Each number is 128 + 32 x the weight over its row's rms, rounded and kept within 0 to 255. Layers, rows and columns count from 0. Numbers have three digits each. The size before them is the row's rms in percent of the matrix's.

# layer 9 attention output (transposed), 640x640, rms 0.103, rows 570-639, columns 440-479
105:080151116099140128153128158094188056119088141169158101084135136126140100120140136104111139075229162084188126087136140096
108:146187179094136145178166123131127157120132086117122129086109157163167160167205190067117198139144078122172090102090186111
107:161150126138138122103147143086101129126164133145114167162118117134127095144079108154168138097161148117192112192110114143
111:144147152126062120069141172145122086142176149129097078122177137147067122103139106147196087110107109142133219093118162145
106:103101099129151070139054141107114158153113094096084102157170131126107133141084132158092101138193106139133129145127125062
109:170097121130090096064148103127143131069121112114161147116171096144095144113177148133149098158130092047166125105138202106
109:163131111074102150154140133145110145125065167087100151198189121064080138153122148107092134060147158119142158077120120148
107:102142179133127096152108150145156139143124155150158124104118095140115125115149144116131072139161139155117125129152119092
110:136091201091132111186108122144102097182111083197174156138122077115153136109160107051177145056086089163118175133130147142
109:086160182155155114141137137138070052109135102116106202145127168082144170169121123125150098043065151061113076158082118132
105:088131120142099066132080116147162121184113139168122137076173160075142114092160126150087114117202136086199144122167159088
111:173104114126099168164099177099187123119190063124113099139124136127091107175169076135210189136114114142117112110154113078
109:110087119167117177138117122161093177164127195104085125171140107140154186149130147114092137180173105136131109038130129182
111:128150086143159133121141106079108119114118127087136134111124136132053099127112070170120109148171108108169082138100135093
107:128142129213134099126190098145115134116083150120103089141092095149132122081082049121133062113107112113170090106206127115
106:142133155137138149150133091126147172099116099071161090115154120197131124138082156104129156145101120153133140141103078116
107:178070112104157148155174086124145104103173174205095065121156091152139110150142130113154125096131115141146116106144120091
106:153166153081149173088092182148138134149082133161122176131106147103066078136153064149167168115091112137135154080162121090
109:125161075102124094115120115109132129153090078170099103091128163148092101129118068159094150096154058129120157089139184105
109:118106054117118133096112091111201220129094148116161148051125076088159107147101061132101155128148110097168135154083102167
110:153101108109111168133123092146144132063096133150147152135095155091081180119145117152088143136108148094100152138177083133
107:138135096061127075158142148227123142111123149143136156148114152146164135124098107160171101080104167118120082202109171064
111:084134151099108140104097067123151110153174102139108145163096106094114134164097178130165117178122141131097132131134129143
105:074140121092165129132074121143155161100095123145116114177092149097101105141115161147171062158100080099121120123078115140
104:157134106089120121134085155146140185141112185133155091093111161116101098098110085137164153117192130109126142129155165150
109:106116102127079096172159098154126136106089047151164109161124185169122116145158147101159168167076166145121156133121094132
109:078154114083094098088115134086157143116166105067114135124062104125114107123145154176101150153139167140150145105136131172
107:127186148142204207153187151145114126143133148078119179098121119114120157146125139152203051099142166095147084137152125147
109:097094142098169148108156138114087198093152120134137078069125124127153164099130103120125102144098132129158133123103092102
106:184120099128100145148128145167159124142147157124076133148053143116069115166135041163086102155112135167196124134092127172
106:097159090110024120129104148127137115171119156117115148123132046160178159186184116119093088090128126120139133153106112129
108:110084101124095104150139093142139118147127061108167090130113101150170138120134106138083083108103100163090149128148094140
107:149089093165151146116145118134161195115157163198166088128116096101141089117124096065200109143121144140110164183181127147
108:138080156146114136099146112059123183164175100075113113135135106171078150129165150115146157133139156153183128126068080159
110:155144154083096146114111128145167156088132108152121124165081107051145083115138142081115114099115093221112169116127110125
112:103142150199082139211140150181111139131117146147137069078160121111106141135169069147150126097121126093129126170141157135
108:127096093111085132069118089076135154151158101159118075087149166159088132132045135138111146122157147087118166107096144054
108:083113109154131128144122145082136168092164192177175120136122069090165144094106148089104168073075105167197142141135143127
107:101132114144059117076109181194120158146108096150109125113122175148114169142098102144096129163194147157086145091122131166
108:115151165058159125084174177138143160085107157083137133149122125165155170110145092135088120129063140138074077136131087048
107:107132136142189115062136140090138109130087198184133142157152194154106150106179080152147105140097131118119126104085141103
111:172101042068107108097187070098148150124133138073098062145165115117078081112136178108159097140130122163175112182133132074
109:133114107149096090033092152072140110189105156133149193126118162138134166123114109095150176128152153153206119123146147102
115:110181138116108155095181143091164158169116111136123154125114076124090172148176206133131086080143163093088148078116107091
106:154098159154116133116152110147106114145176150149082123080114091114097124131111103104117104143104085112126167053136125146
111:134104066058155116091154114080152146111136184120107139149158157078120100149124107047150063107137108130184170154093122122
107:106139077138118147164112133112158130121170062075128114145101112168138132109084178131073206124150192121134137091125055097
108:118132131135135131164123134194128072166152139143106093129102165103142179128137129115142145142082130128120106164109145121
105:181164101077133133148085127165142139122121110027115113093108146126084116124128124109210112104125079102064087111122147139
107:080096139138152171173137100145093189107186147106129077108154143205154162190087096131149172106154183187155143112155100175
105:140095163104128146092079152138078171069120133086123136179178108087158124138131112180132109151158142109148118118089132131
106:111101114094157042207127156127159140093134134140121091173130076121084174140172105153148129079153101155120122196155148143
111:074185118093146092119073084097153180176104133180185037119156161142099133106088115111116092146135157141130159158119075120
106:084223121113095093131154100128111150147095137139090046122118132149174064152154131168129142090109145170124078131101160171
108:079161118083139153135082117152123126112135114137048090104144156097139131115142140109129132139095108145133169193126095130
107:152090094130117106170111052088162110144116115129126126112093129123146119111161148128135186173114126104197087114119116122
115:144123098092096168173124107105131107092122081087086111158100102154183135110148133106206143116118158093157080147175113090
108:076084094130072076162124122121138157194070169100152080116091089130046127086155199073118114134099140147189134120173084110
109:139165176138125105166152041119155166070082147173102120058249116133145146181146104117211130128129112126165165072193126142
107:149132104173113121131094111123104150147088178109128138197097118070087148107137142160078120126174084143122125095081129151
106:127128148085147189157108140101091158197130123121141134142051129091092149111133151098114122153059191166114168132148180134
109:096005074123159103128191102149118186175101163116100145136112121113193154116126082101073127122153087154116127115126116144
106:159123148080100109127152108166043105177183120130182153113058147151100064137101099121085125128142150171253175084149098189
111:112127177141187151120145108115149139125144152135134106117119139145137169141139153125123128141193094094133158102155084115
107:125125148161130136169075129142190132111109133115160155098151150146159146135124154095169149117110125107117124079105151180
105:106186127125134116081137205105135106108146048128152133119140119115112134083137131191118168129159140197119109190113165157
105:193092114146144108102136167081124086139119136107175114076111135161108156162138101120144123197112153132122092142115123198
106:102150141106050053134104133139155085081159149030123126126124140110086193130139124191075129185113116048165148117076162127
107:138120145131123141087086178154158161105154129159144035124169135177099141188124206177133161185150119153122151143144076139
109:114155106135157152100109157161147084105107153152111141146191111091160134130120140091116159100068116184141072119118133128
# layer 9 attention value, 640x640, rms 0.116, rows 571-639, columns 440-479
098:183168082131097132118165144117088067102155134204124080124042064121166053122129086105147113128146072135133161112195108086
098:131117134124132133178195090096129083116102133159167070091169126076174120149160102174134153094155075167147102171134142086
100:090113097100124113154126128127146144145136136149155083172115121120166110097086108156142066155147112103131080151082100107
095:167126065126159081162118107117174235126062191117092142148121109134165159150076105171161135140129140105120140080128125092
098:105143122101121117165098119111167130141129179135137108151156157106122114109086165129090163115115201083080160142152140103
097:092111057116108138113114095183148129208140140150135104135073063072156240084172151127125170113110108140178126083131088154
096:111157155113068123140116153146121102085101134128141113089137091062163060157115115128104153141132124133144064087173102127
101:073104137145130120117139084126135121157172155130126121056017186107101141064137116144122114130132088172164074114090143120
101:127137192157073137102098108124154143117127128183111104156136138110076088116117115120107125134134139076158176152126143142
096:154088159117091121079106144129171126120129162158078078146115151134142114150190138127139099088078153167180143138141111148
099:110132182167182118091095104151134168111117143136135143172170091161137066152096128076110071108122104075146172107199170128
098:100090136167103125085172056123083156103139116163173126193164133087084102123116110048064127177130140110145100143107183093
097:140125107098104134129158120103128088055169136182154097121169118125121164093140122120140142068096137154094183089160155164
097:118126183094105108091145136080136145084159133077137158141120138126099134200138117119110102113125166112152100133105134097
096:125093161080175111125125129164120170123121124121102074116120141100096148122130125180137173093109081089097131136150163144
095:129158117151188071144146121092173093076131079176118122162137093103100118169148065113180123094171121117113106108154125095
094:131088149116131143173158118126074151109101126128144162156150088131178116165118188188135108112127169153209060148132064131
098:152177158175175099135182129155082153121186127131157184156170130109140147133112167122156178141131128101144173091131109159
096:154186134106094130182132114165147154153159100125118153178078163150158109126124162099109102158093082134073107149218156127
102:106092135160151165050166135071038135169135102090144084102180155139169114164151104116177138116123084142076119168124126106
096:115065119159125134128138108136115196130133110181114149099131058152153179172202133088113106117167117105130154122065086135
100:125077170173095172144126175102197151141120130109157149130169091130110125082113149222019102108125106122135122131100101104
096:185159143153190125115094102127099109071134150149149106169137100116101094132127129122112146143177099155174187164090135123
097:121077136186118102081127109109141105164161139141146078123136098115111126095134108125133167132161130110158078114140189160
097:128172147161147098157136055150137107097134055173069127098076188102164149054099060143143141073068140124133141137077137110
099:181101128201148078044157145135138143117150135111091078081148160150148169132172109141070084099166115111090140071138120176
099:134147109187065106121139136135160167142182130120094127123109147124124121161117186111177199163111151090139145038106173109
095:154086094115162077160162128121146155140052082099133184178126126164172101140068146114120145159125148054149133137164126123
098:118170132093061111185060152185186120120115144172105099116144092100122138105101122123127162133010144168147093158112126138
098:111107164169040133070066117118145109164160087116143120088097077127099134019129162104148162125138078049066138123105156147
096:125164109088165111055154152193118155119142080107126102156213092096124070169149147080112105109132136172094165150119115152
094:134120118133152158121138151137152095110061097116161132107094195086096122092137146174149146151120119097111113090112144118
097:118097159099154125161116111099094094137171154050166116133161135144154102158139117156149122165106163079112129155120145160
099:161102087168139159131103172114173071184136111109160112172135100159136169201130148113143154083101122111194107138138146150
100:076092128149144147110102116075127116115132111095126122101127115170074125234143112075161053098127090132136123136144085064
098:154154163078141124135131153109102152104121090137120163140154096155097078096122112147185158102124163145083105071203099111
097:132154164136081068145130072148054168061134138139095095153102128139105137157141116065134125132144136157204125141109073116
095:188168155092165119086112135090138116111189130129084198150159152128194117123210144139127192130130065064110137134150095096
094:069134100164110104134160120090148098093143134125125155161114108141085119124134129146160109125186087139146070100136139089
096:161153081138151141102140190166088155104126102122111164096136148178146183148097121117185135096138124120194083160203111143
097:179112114086091117098171123150163124132112135174088092189155128132143135142112130109130143089141139137117167149165058164
097:193125038149158125123156174122099117125100156141142118103155132111105115166111087115103122136118148105166100131139194105
101:134122095124108133109162111160160080149070107131122149111107156151092052129145150120121120148157152139176130112131131074
095:112172130129178166120092113101129076100150114136137168126101108081166079154166100181120112158105142148076131113064100151
101:110142135145128137136125185129097165132137092122163099188118105154079111072152104135130154183176159103122070124144147159
096:098156153165098094145117150155126153074120142115089112066106124133103133178116127095141114120159109151191111146137151139
097:155139115118104141136109081168124144097098165159142089115119115102120084151133120062142194112102133169143156124138118112
096:124114169150147160129190132139150084091040132168142105133117060159088130136145098101163117177160084128136095195094102190
095:124116161194065152192153137100125062076122157126114138110081144134156089099103157136126135150128155094120065141131059064
098:138080116118119152131126086129126172127099153101168112138124119149147139104154078165090105134121145138085114119131108133
095:154203095120146157184138118150121156131147099126152165133108151210138134131159119130146136098172113114099101133084115074
098:149104173167103141124137127093152217093084103119077123106094118183119097160101138153122129144136133117106108172118151134
099:139090158165202095124112156107112196139110120173101084142098128116149144035050112129144134133148141149128121076183144096
100:107123137104084162067100079079146097068160172122144102201178141144166140120090146072104072166151112140100081167115102148
097:125102123171159103162115175132121097188180118151085123139104179114096128149136106101112135139120084099149094143125107129
095:098134171168156158082123098084106160116117141141135140130103132081193100140162146167121151139062104154099102123113136045
097:137124166061111120144153110114173145125100066095100120100145149115135077135134121163149151115102116070148198158151111125
097:107104047152129138139165104152142055148102142169120155123109153173100162117119134119196066132155179190155119153135170112
094:147163125108110143182102121168130126123080151089189099127149154102188144096138140085107164100141168114148179107175132159
096:113139137120115119142138110133164133157134165200089137156138080129143137120125106141104096122122095120143096115104108108
097:117114067155181129134158166104144121102140115146089204170105119134135110147187145091113107077123196069159102143162177115
097:130129148141158127133087089104042090126130109140167141164097147159113145140163119091123188160149133084095113158140128141
097:141090115118126111146088135041156083133097182167153128211127114092125119169193148159184107043121139144142153121195103110
097:129145128080140132141179085089139142195200165128128108073101120122150161087131114163122102143115069102140152136134130145
095:162127082087177129085178113129120131072143196080094076153098126087195098055148116142108167129171065109121116152089136185
097:099112093108136127181140185103133141107177100078103138153107163111092165110140097129167157104115151114097127163129183080
097:129099065147118113118186095127101079197143095152117112158108106132145126104164090123102151136112123101101108108097101159
096:167102130166132124162106151194133098097135144118145077133142106122140097116154107125182181129157120097122098122128135125
099:077139139115081104137162097123085138123140055109143134156108130166127120142106149148171086096179127128183090093161129132
# layer 9 MLP up, 2560x640, rms 0.147, rows 0-97, columns 440-479
099:120155135172153096095166139092115138131143144103111116058168143185070139119182124117095105111151074113150174151178046130
101:134107125117197168159120127146091125077130168162194141101066052116130159107194134113138124076118114151145111156169153111
097:100151128154083144136140180110181088099135149150144089102145138118166129173025114131114183096138099153168078083121086129
098:142107100155058187147100090168147141148175032097168129080095111089174128113147124132129143118104100156125103086125175125
096:041166111088149071130116142145130172144095098160165096092153103175134069113115092157146121113150144118116154129143131106
097:166123109139080096082116108154118122134153142211091188114097116196121138096119123102105087154146150122139107143122085119
098:125078171112100144110114116108139071112090129172122104244086165130082123163150137117101121136109120151171129116158113146
103:151120096117128132129095134083076147115138210088157148068121159097155132126100153095160073142092147118097100114096018108
097:203126110090160134137101119159072106142101157132149128153126129161104196108122144145148134170146183114108112121148094135
095:154150180113168088143146084140131152143169094224118167096154065112133177134121133163107114121161065166135075121131105206
104:150083127168134122136106148151137126183116111091132135088147106145112141152161142130090171143131124111136159142150070224
101:103145118189185123151117088115036082154128127178166145107169144144113129123153165162078103065076107096117141121152092145
095:135156104162121126088160124173058135126160163117119150131177098106116091083066154171128127118113152085121109078138155103
100:141071103106160104104133139085144157114135188071094082158105139118185148114161190144192146149098120128098141069132102124
096:165125115133054139128172133151109098118090209098066108107115162124133138154162127081132146137113160154120076163121151127
093:119181131090099125110128117123124116132111112158177134167054118126123156153078132111134200122081088164092144078144187115
094:115062129118099098105109132165123098136167114140189107221137090145079137137137116123114085138124151144141175125134171115
104:108171141095161095148100124129098141159125135111144158167134158129100090118147145157143158142090140135119157102086095118
095:092135108157141078176155116151166081161159092130166097119101107107155135129070099103078118161022122109111173096110150098
094:092116162079145142068119135114154147165159137186129130088098071243150118100101099156121105117152135125143151183136150137
101:132124100083098144137099169116144122131135086061142082170159143128080111138146153157149147118094169109143176093129186108
102:191133141143139121097179141068150138161073106124103130182110096196146164127153101178131112109130124101097147157140128138
100:117141137120140095104173088145122149177128197111108097122171159149138099144112110112187118123155167094102142107160174134
101:112138185149141146083190150154213135208164095156102127137094105111111117094140126051107143169081119083147166136104145117
107:166136109121101178142118094116079055172161086108141134127039098050121099151102073108135120159128094152182113131144124133
094:061102173153060102110114114166133173097111155105075176091059117149136180135168116150107070101145102089137126145116128161
095:091150130137131164081119151136109135140120171167103195091094166097120132126177126128132173097128190113061194098074154197
093:135087154185089178233140106151135126098175129117116116113198116117153097170141126146148102102077182146146090120140136145
105:060127125116196103117170094122176136138131116124098134120168138114131146172141141112080127139083128111123085144155108031
095:099109147149120104170121157098102151103180108067101080117137137161111099115096141124174114126135136103069139154150110155
106:163101152102135146165193163142104131099126173152127120090093115166092107101083155107112139106075130145130132093110130090
100:141067096109085139136070077125177126180204154074121093139157187130109164149097141124100145182092149089120125158134141073
098:154125113073112106133134166104087074099180136158113090123152109157106162136150134144088139156097191111168119093171142076
101:194111135091145147149107141141079110194087144125204156112184089142126129151114136153149153110105175099120102157185087180
094:097142153084098125213087112163145182118157148133121146108155151125108109112118168118118151113182107104197133114180073143
100:186102077161143064086118103077169073135129129116164117131102050171082182128070110158162136131168076124145134089113157149
106:120149105151099157151119142080112129132117137149123150119177138175117140142143121174185117100114115093140192105122127125
098:152144100090124133183097145138174127121090150116128118140111108047086136113125080134112116110170141087118065173177141139
102:110146115177121172147114083089134089143144163161028082192088144159144172117035082047129122089079112102127121117078108148
098:108078160103117082089113111169190122156154126158143172164093141106135097088081124139130109108144146138123145113126112135
100:078103150159155118116144146147115138153122144138130116079124065154090131121116155138130146163154111124173183156147113154
100:122211092138103091157162146108130183142135165091126128061157133124188121113137133154148127125107127142043133142158186130
097:196135089128106161096140158149155167088079161078102120120130125151150127206150108140167102122132060140178158136185093163
100:133145088084146108118108160112108117156137141112067111217096123108140124147145116179180058159101083142166062067157078172
100:114065079197116164144126114123104115143168144122148165125094167100138119137159131133124146153114096097171123114118148120
095:116115139156077139145138144076140189130154115160107142122192121148174100133126134163144160149112146111098141113143160168
106:175158111137106157146129175106149092113172072091183117149198199122080146135156165107210093072133119128161089068112112131
093:096142145117128056174161136131102145123113105179248126088142167124167162174131116105133123149145159138117097146124139145
097:114153108182103134131148104132121108091122078080122146141136135122108080106144173121096172100127062126111042148101111113
104:125104082089143133133142114130188141127138098155062144153115160143137079181123143103118188092176131167149133181108129127
107:158136136138168192057131055198178103167144127110148177058184154177164127126135133115183073118107168131089135120151184147
105:119161107122151132174133153116145134235106097096145100139108157115150159165184120109085089123096126138098120094151075091
100:137092067088158087104158127141134136131165108144125123073172134186136156125123113124118090095119087131107125134082153174
097:091098119156111113126148070144127112121081126177125131151155091141157109141061190162126158122118093197146121088156158186
102:110126120147141147141103096096172190206162126166144119117149089136115104138170071129096103090169189198140132105160155129
099:084138100073085111176155189138139149100123152169118119151121148113151118135117146125130094141121121174081196123163147151
097:102107140146137092111127140095173101167161141110148187156157092148191139135079151084149138121111153139103135127108121070
094:101157128130145136193147162135096087128129130106169098132142143159118069133146201115125062143189151087178092142156140168
096:181098138086182149061193093176177154078131135146098143115136133110154083156118094110155115142117155166132097125151186122
103:093134098105168109122185116133133088140118076160138094115119197121140077086177160129150169115076108142042139068081144161
102:156128124146105152136142121096134121116145097142129114164167156112094076129088113156142080135113118126111109126107076122
099:138103131128165138175143146079120132113186106121145091110094145184190165140095124137134130101077152122112134111146169086
094:130068130130148182170074101167111174156146107088137178120121150121193125181097089095134123178133100102148144189128149147
104:113103132129163111112170154131119149166128100106104088085033156125111114111096081145148096170146091116119132110137117182
100:167083152098118121151142066156123136129108139090092150146093079091052123138115147133135163156139130135115132173205138145
100:128137178085105196063098147119159122098123202135137086098120102112106168119180048130115145080065092143096136147131179173
097:112113117092119054163140182187168165168153176079113096090110078066122142133176149062118148105159164141152122165116077089
092:122103117145106123198147121143142076114146150105086099138089126122145133075148090141157119139156157148171166177112180104
095:117150106177112151140142162207137095108079103106157077118099105145156138148124111139142137144124113147154123158093140131
101:170043133132182093170154121136106102037113111126122090230173082089140180171187150215156102117099092140159156054161149129
103:114112145133096096089108157105081185158047199114126118231163132065133113139086129125145117095174168195131165125145116090
105:102143190123127117138164129130046103102180100120066174057153153145161154163159137129123126197171140099131162112126067147
103:193070194118160150114185076127124132112087063106109153093182121161130102129104134148123114145132127144137078088089131220
098:085111093095081153155154123086100082100128185108134161195116224141107159116161036112116048142128143145111140124123110101
105:129093129136165137151127207185103110114146107080086187155136118096081171146151161138177132165180133190107142124077083133
104:151173060073137152115118139110175129141145131144163137124147152055132146107092251096158128136119120160103129167110096121
101:167155123111117208086095132096096149107178176171117129170110105183101132174160139168098086094143132135106138131162169153
109:176146108155144111100102119170128142107123183128154086135145149148152170145136169189085110093107128157114123077135130147
107:124132065138157126176179141102108110243102055129172129090155156123126057162118111145135126102142109149173114103083074193
099:118075109165134151120120117102125182154095142092117138154161137137159084127181141100134116175167137147096119144139151133
100:113082120167190171093107164131086039134187144114133145157144147134094184107184052151130132170151112155110106151094144186
101:176084126106135134100142098130148039162115153149147172101122182087149178129145110204136078154155118141144082124088156123
100:135150138131148187101113078093176100090196098160211134086116105127086168112182135104163174148121013081132132104178130097
102:075108108094092051146170101150154110070124157155117096151151130154069104157102075170113130099182176078127107163138135138
108:102059139128151066125133139160108142156184077095142066121108137157144159147126132167156087178170139128131113122065120164
098:134034136115120157128091091071083062127106128144073148098093136163159120164113197156070158166139100103140137158165110130
103:161138152121128119062160121135126129081176134125126126121128077118143090162118129108161145187045140058169197115095164100
098:147131154116081072143142217155097127135101118105178121125111124141083136111123118157051153103203111110135196111109041106
114:161087143132168153127137075131143085118127117116145132125176119092142118189176129091130078058099140140124083126193140101
100:124135154150152166167096161162111128168148115141096176152077149127126188071128123143105123174079131093075088128132100113
097:125188129125118113106102141128073160115121170130062158157155118141097131135112138117068095142118118122094163174132151111
099:128105139138123153156136137111149204121114156163144177129083063142067136066095130091103097154168173139179196148117171115
100:133143192150105148203134175132152149095152134110152121096165155199162090085168128071151103115167174118148145083073128111
098:108109199124097186135099155116172188198153102116125199148146093119144152116136088132167147148142148134113152108170129091
104:053121085141115100089141153144116164085163100160031140103095150149154064112123153186065133104134110131129148086105118112
095:143163109120092144107162091165138116070133150085075149107143108157131124119126168068117164143111121116110142183129126098
097:121140156124141173071119165134114142105151097172158095140092109117148082109126158170100141115145153178132124074172154123
100:165154069210131111089151163094148079139116070139120169150158143128133172132150130159061138173165162104098173106105141094
# layer 9 MLP down (transposed), 2560x640, rms 0.0394, rows 0-96, columns 440-479
099:098154137128149116186178136119105138110144165069212129081111127085132131115118155166122134139094104075061134209201132149
100:217106105130133119019138078129178138138153112173092074124179149124102088094192082116148103117138119182119120105100113134
100:074124146160112129151137136107117119117111162177173153110101192095122143077095142154121144092098129125108136101129162112
094:107158114128192069123138096111057100086135162116145095111140132120148101155179086105138182151130121148045139098180158165
095:209136101165145138127150020078126120120108097132098134169062107097148125103148125123099158097109095135134104099115155161
099:078118110189139129102164160107129172106150154041152071041145179085104120143135124139173116155106102114145055087159111171
096:105121174156073114180142173137170047136169128147116080052092169117157138191194143196130143117148140144164141158172125092
103:097136099159145106093087130163134120176126142123114092153137170136129127110068130108054163129146177118145123184119148163
094:101138155106157160183108119180114132162133139134171140119155142095135121095110132146084140138133108134161140187133123082
095:169113123151148104144143124100099123127125111143099156082109075123159088118122156165141129142184106128116095094172103137
107:119143125145161093141110149138102119170119075134128171120171108146092168140165153092107113141152165121131143109098140127
101:078111135122147106170162121160096138088135139107129111090136079125076143126118105121140171150117116177147122146134124162
087:123125118150122146154182098083125099099160158101140181180147100139118140114118068120165165120060186133117143160107110155
099:102096199097169108154078109118154146142126148146074149119196075170162153183100120168141160165119127121133163170104161108
095:125059162114145143173128092144135112153114136079118123137098098165094073105143116127121094155145157147132148097080139090
091:126136141113165109101129114108135066176103157180108113110074162165093115160160130100087089133129184145100130138132094101
094:122125105164081094166093162107080125100123108070156108145145157154089145098153127150089100094062105145094111124126096116
101:136132090130101122169152136106184183121132096174062096126111153074135165129172127122087086059148077050155151131096155106
091:183128145152140152139158094160064156120140105168102130196174070105136133112147108225146086061207114170107153148097105137
089:181157049130119045179129108173109142179111154093134079170162127058138169164093168099095156119118122139202147109086150128
102:159147120179137187088140133200160121132145145119123128139084172143161137139161109141081115151115170090151094132133161136
102:129162098191130122157089117124113110074188125103112122105157158169159038051132128108159109126030119124164164137156103140
095:155101057081149149156140129161111114123092161103081105148173141165158117111132157122094111101146119084141129158135092138
102:144135073122149115153093127115122132183098144143148060121145080143142134121112151071094100151137163124139162097148054103
106:166147062095042157137162139152117128153123123113176170142071158069145108124133150141085100142156100078143169177137132122
091:108109113101087140119157086190140150077132078144097082105165158176060089163164135083130120077152174062096084132056116141
090:139156102112143142129179097157145170114113112061135098160150166098148070185050131181149173143134152115120139098161138166
091:149134116102151115091107139143148130140110142108099169156123082096138168094166142108121131103136100135141110105146132187
102:153101141152230116136126128178143030105113090146157137121097186138158102136115124102087091145137148156129128120157132053
101:174153092198205149102144131167139043136114178142152122127133132140109042123117142072149180145098144108169048075116176115
109:156091182112172138096089123138161130090046141133124120119174120140186114133098177110129176145142076087146149156113165168
099:111157156196109120115109105121185090160104154128101071077144167129105129148130174087123220128110135113133162101159175094
102:109115186101155140100115102167112119124133127117086086130127129111145154147117131123109133131178114139157037141109148194
104:126113118114164162128092062103026025169064099152156129144132072106214132155079116121148149137160155151087103138120098115
092:128099147165184160082141138148117119100084144127164142163138053214162109140187199151107111147181114100125136062102073098
105:108102120104095149136112123147134148114199077118141168168133146147120115084108115177144099070137114104079121103115180149
108:134107142107098076131125147094094183148119145208129144185137127079124174101065057168114152134135128124098137128133142110
096:129138185084149116116133146084192173098173092156100125220195085148157165106133102133156073163181132149104171124088166125
100:077114155153109134134080152118114109132110108086109124196166096138087118089092150178171232153102085160156182089109153115
097:125125151135121158162155186120160145168155085053104103121114096142093133118181112106093130116084134148176131150154181095
099:094148155073126175149156109215138112142125051091110189130102105126105144088113127158121176167136169200086155053117105147
098:126168142140078133137131113210076071150114147184074128085122133091115065141119094134171154127092126156076163137178142131
102:142131154127114127112154138116106098172155149091143122090181215114144161107108201148089143186134124155147151126083177116
100:133138127083054197102134160126110171133131105139110107161149125203150141126188158144125136077101161163119093139170099163
101:165159105072121099138138131134079122170128047120146156094117182127121118131169119093170131139108174124105142133099082100
094:150108129068120138078041142120059148136089066084129184181164126117119110135097096145116133128185071117098102164067134102
112:107157165115116093155154096083149113119123122151163105099128120097117128078116129136169121148132125171170146161137133119
095:119093178197148128179144088144151163145126127096076069048088119123122155152139111165133092144151105122151070109113062162
095:210131118113108163111090137115132124114144120130060089184122120067126100118201146140128137154070132146139173117165110130
111:078179152104125114146086159149130150134099135142096128150162130125101148122132128094089205137168180130073146181142166109
109:161141090172090152138154108119126134183088154147134091086154129131109175178142118144108135085037135132147147137130092133
107:165134136118133125178140106091149159159107093095141169088126107143194103130168093116151044136080103166093110178109068144
098:120154127110154159159138157145178080113129118154109159148126167163102106112154179113162128180153134118137110192111169130
096:145130170155122112144083135095184085127118111111150108146126178110153148143165101130183111170113064159050064149098156129
100:107181123089110110136144148134111160133152136137148129173104220104114138133174048172175147113181159091129144184153171033
102:148140082143113072102159074160158138145114102144122170127130141104102122107104054117110093118139074109126112133151181133
093:082129208112125118140105136088094104140163149158114102080138089154124156130145124116092151100113134145125131160100126122
094:154123120176101112055070124080192151160127134146130119091097155108159084151123103151079110150123127123134124036134114077
096:164121191127119104088134124109154173119143139130117153161099148128169162116040141093110157096115134074143149136163101126
108:146148127140155198098129197201178140128119132125180147103128124165127176158124066173083153136098143038162118110064104153
103:157094171142085107144154157137121061067130159114145042172081083061074078144119157152156081090138086103105090103056166125
091:119127118103092129136143091146135134181120142158154181118183144092077116166147153164199109127147112114113158150123135141
096:162118110170107124073168163177151146154106132069142067123189113131147124076130146155174113078098134112135092085164070152
102:093076128154140148135122132081143140159161156136112118179125141170160112094194152167127137150124195100125122155122103174
099:128130117163112149158202098176202129127109138141102091107110159108140126142135146057151059126132115101150149128106170185
104:089075139137152144095137104164160134099159092156184129119094120133169168123109111085118122143115192129074131115068165132
101:173144097106126209129118110119072103092103137176121112113124139126109128134118161121131132189168128144121125068076155179
096:134130189087089100149107105121077168113118167124080137078112197171171134231091119098127082092154119158162110108141127176
092:118134136144157145183123197069104108184139181085124122149091150146137120110083098158135141104103107140138155158094134160
097:132116128100156133139137152064170107079137117117135204055143108126081119138088090095178152086171167083150087153127197136
102:072124122154160121173153117197125140139054151118131148119133138186136122119099143113137151089106139039066212102128096121
101:108112159134131103107145101128080152124145118137109137129164093118123137135108075115053124154172169120126132116044134125
100:123141126121145115116163139142112124149085151125105050184116136117084150099126184118096130196129138154157120136143114113
097:126141150161093141107099109140072102127119132133099113140117155109073140131197160141127141129103128111172156124108108028
104:126116152118130130206140113131142179097110123124058132162103134147070135124081162203149178102141085131097141181145151099
106:122137153092151123107156099131147175083081134102149158206142130127155081074139088081104154089132076127173091153080102159
098:191098100060177092116138103112186120063180116127102079115105118083114161124151166127163095122087108117165172162158137127
099:157111089145151143156146157074165124102111111108100040121074112083124136148058156102123069141175141108111075105111188171
112:078150103146118169160086123107105151158148076113166116137132118094120073193146102120105097124082122138097077143131119192
096:137100077063173058138144084110217200152115128065119112114166133056144155153138133102150117131118145060150138116149132128
096:146112198088118106143098118129172116128146111162145127102130195133087163053170120104082115084123136116141178116112110126
101:156113106050096123121100143107135074131193109173123114122153103170125089095132156168119112163124101099138123136169123144
104:111138123176114119143126140192123074137112184154208110179161162080075184102169148124158151129108136104110173194103129188
098:143134124129095125084095188095150142127117135094057112113099072086121169115162122138089140123180102130109118105114145123
104:182153139142184140129174094134135106062153101091097146139129172144140084131100119121140150107171192126114063090095110112
098:113105075125111127116078165098120127098176169107105125127152105111122118135125133116076106162121145077156164140079098194
103:078109124140135141125134139117155139132080085073122168115207122114115135081173134127099128159151109146052121129108101121
098:148126127125148072143104149134092156117109148117114129125143176155169054137142097097111132072164140167145104104158168212
118:148131095068112099181124143118118155131105187081135077195212143060102101149087146128174170072083202125062148089158154053
095:142102087121101061118105141103080114112073120169127174125126126144133131201174129079129123143131151137178146105131094062
097:155107103164175104157087091132120147159158156121170130142139104124107103159108171168116153066121091126099127139092112144
099:136142111172124116165166167126155138160190098128142148088096065156183145080163092090194136177101078167112120152119095120
094:153095129122114170116090151133099154157155166180121147140157157113143055143128148155110103066122130147127151119113214095
091:133159179140171084138049206149119076079094126150131113102128124106180091151114122091085140163107122056131097165127098128
099:122088121151148167167130130144124082066144120087127171154122216124126070111124146161084113171158128152092087130183122102
090:102146125152122169134134111061089126163154070121141074154137079071142103198082134158111057104149156129084115121108155103
093:151145127153134094150200120141099150154104164111147131101116137151115137140110104086134121138107120106132150166176078111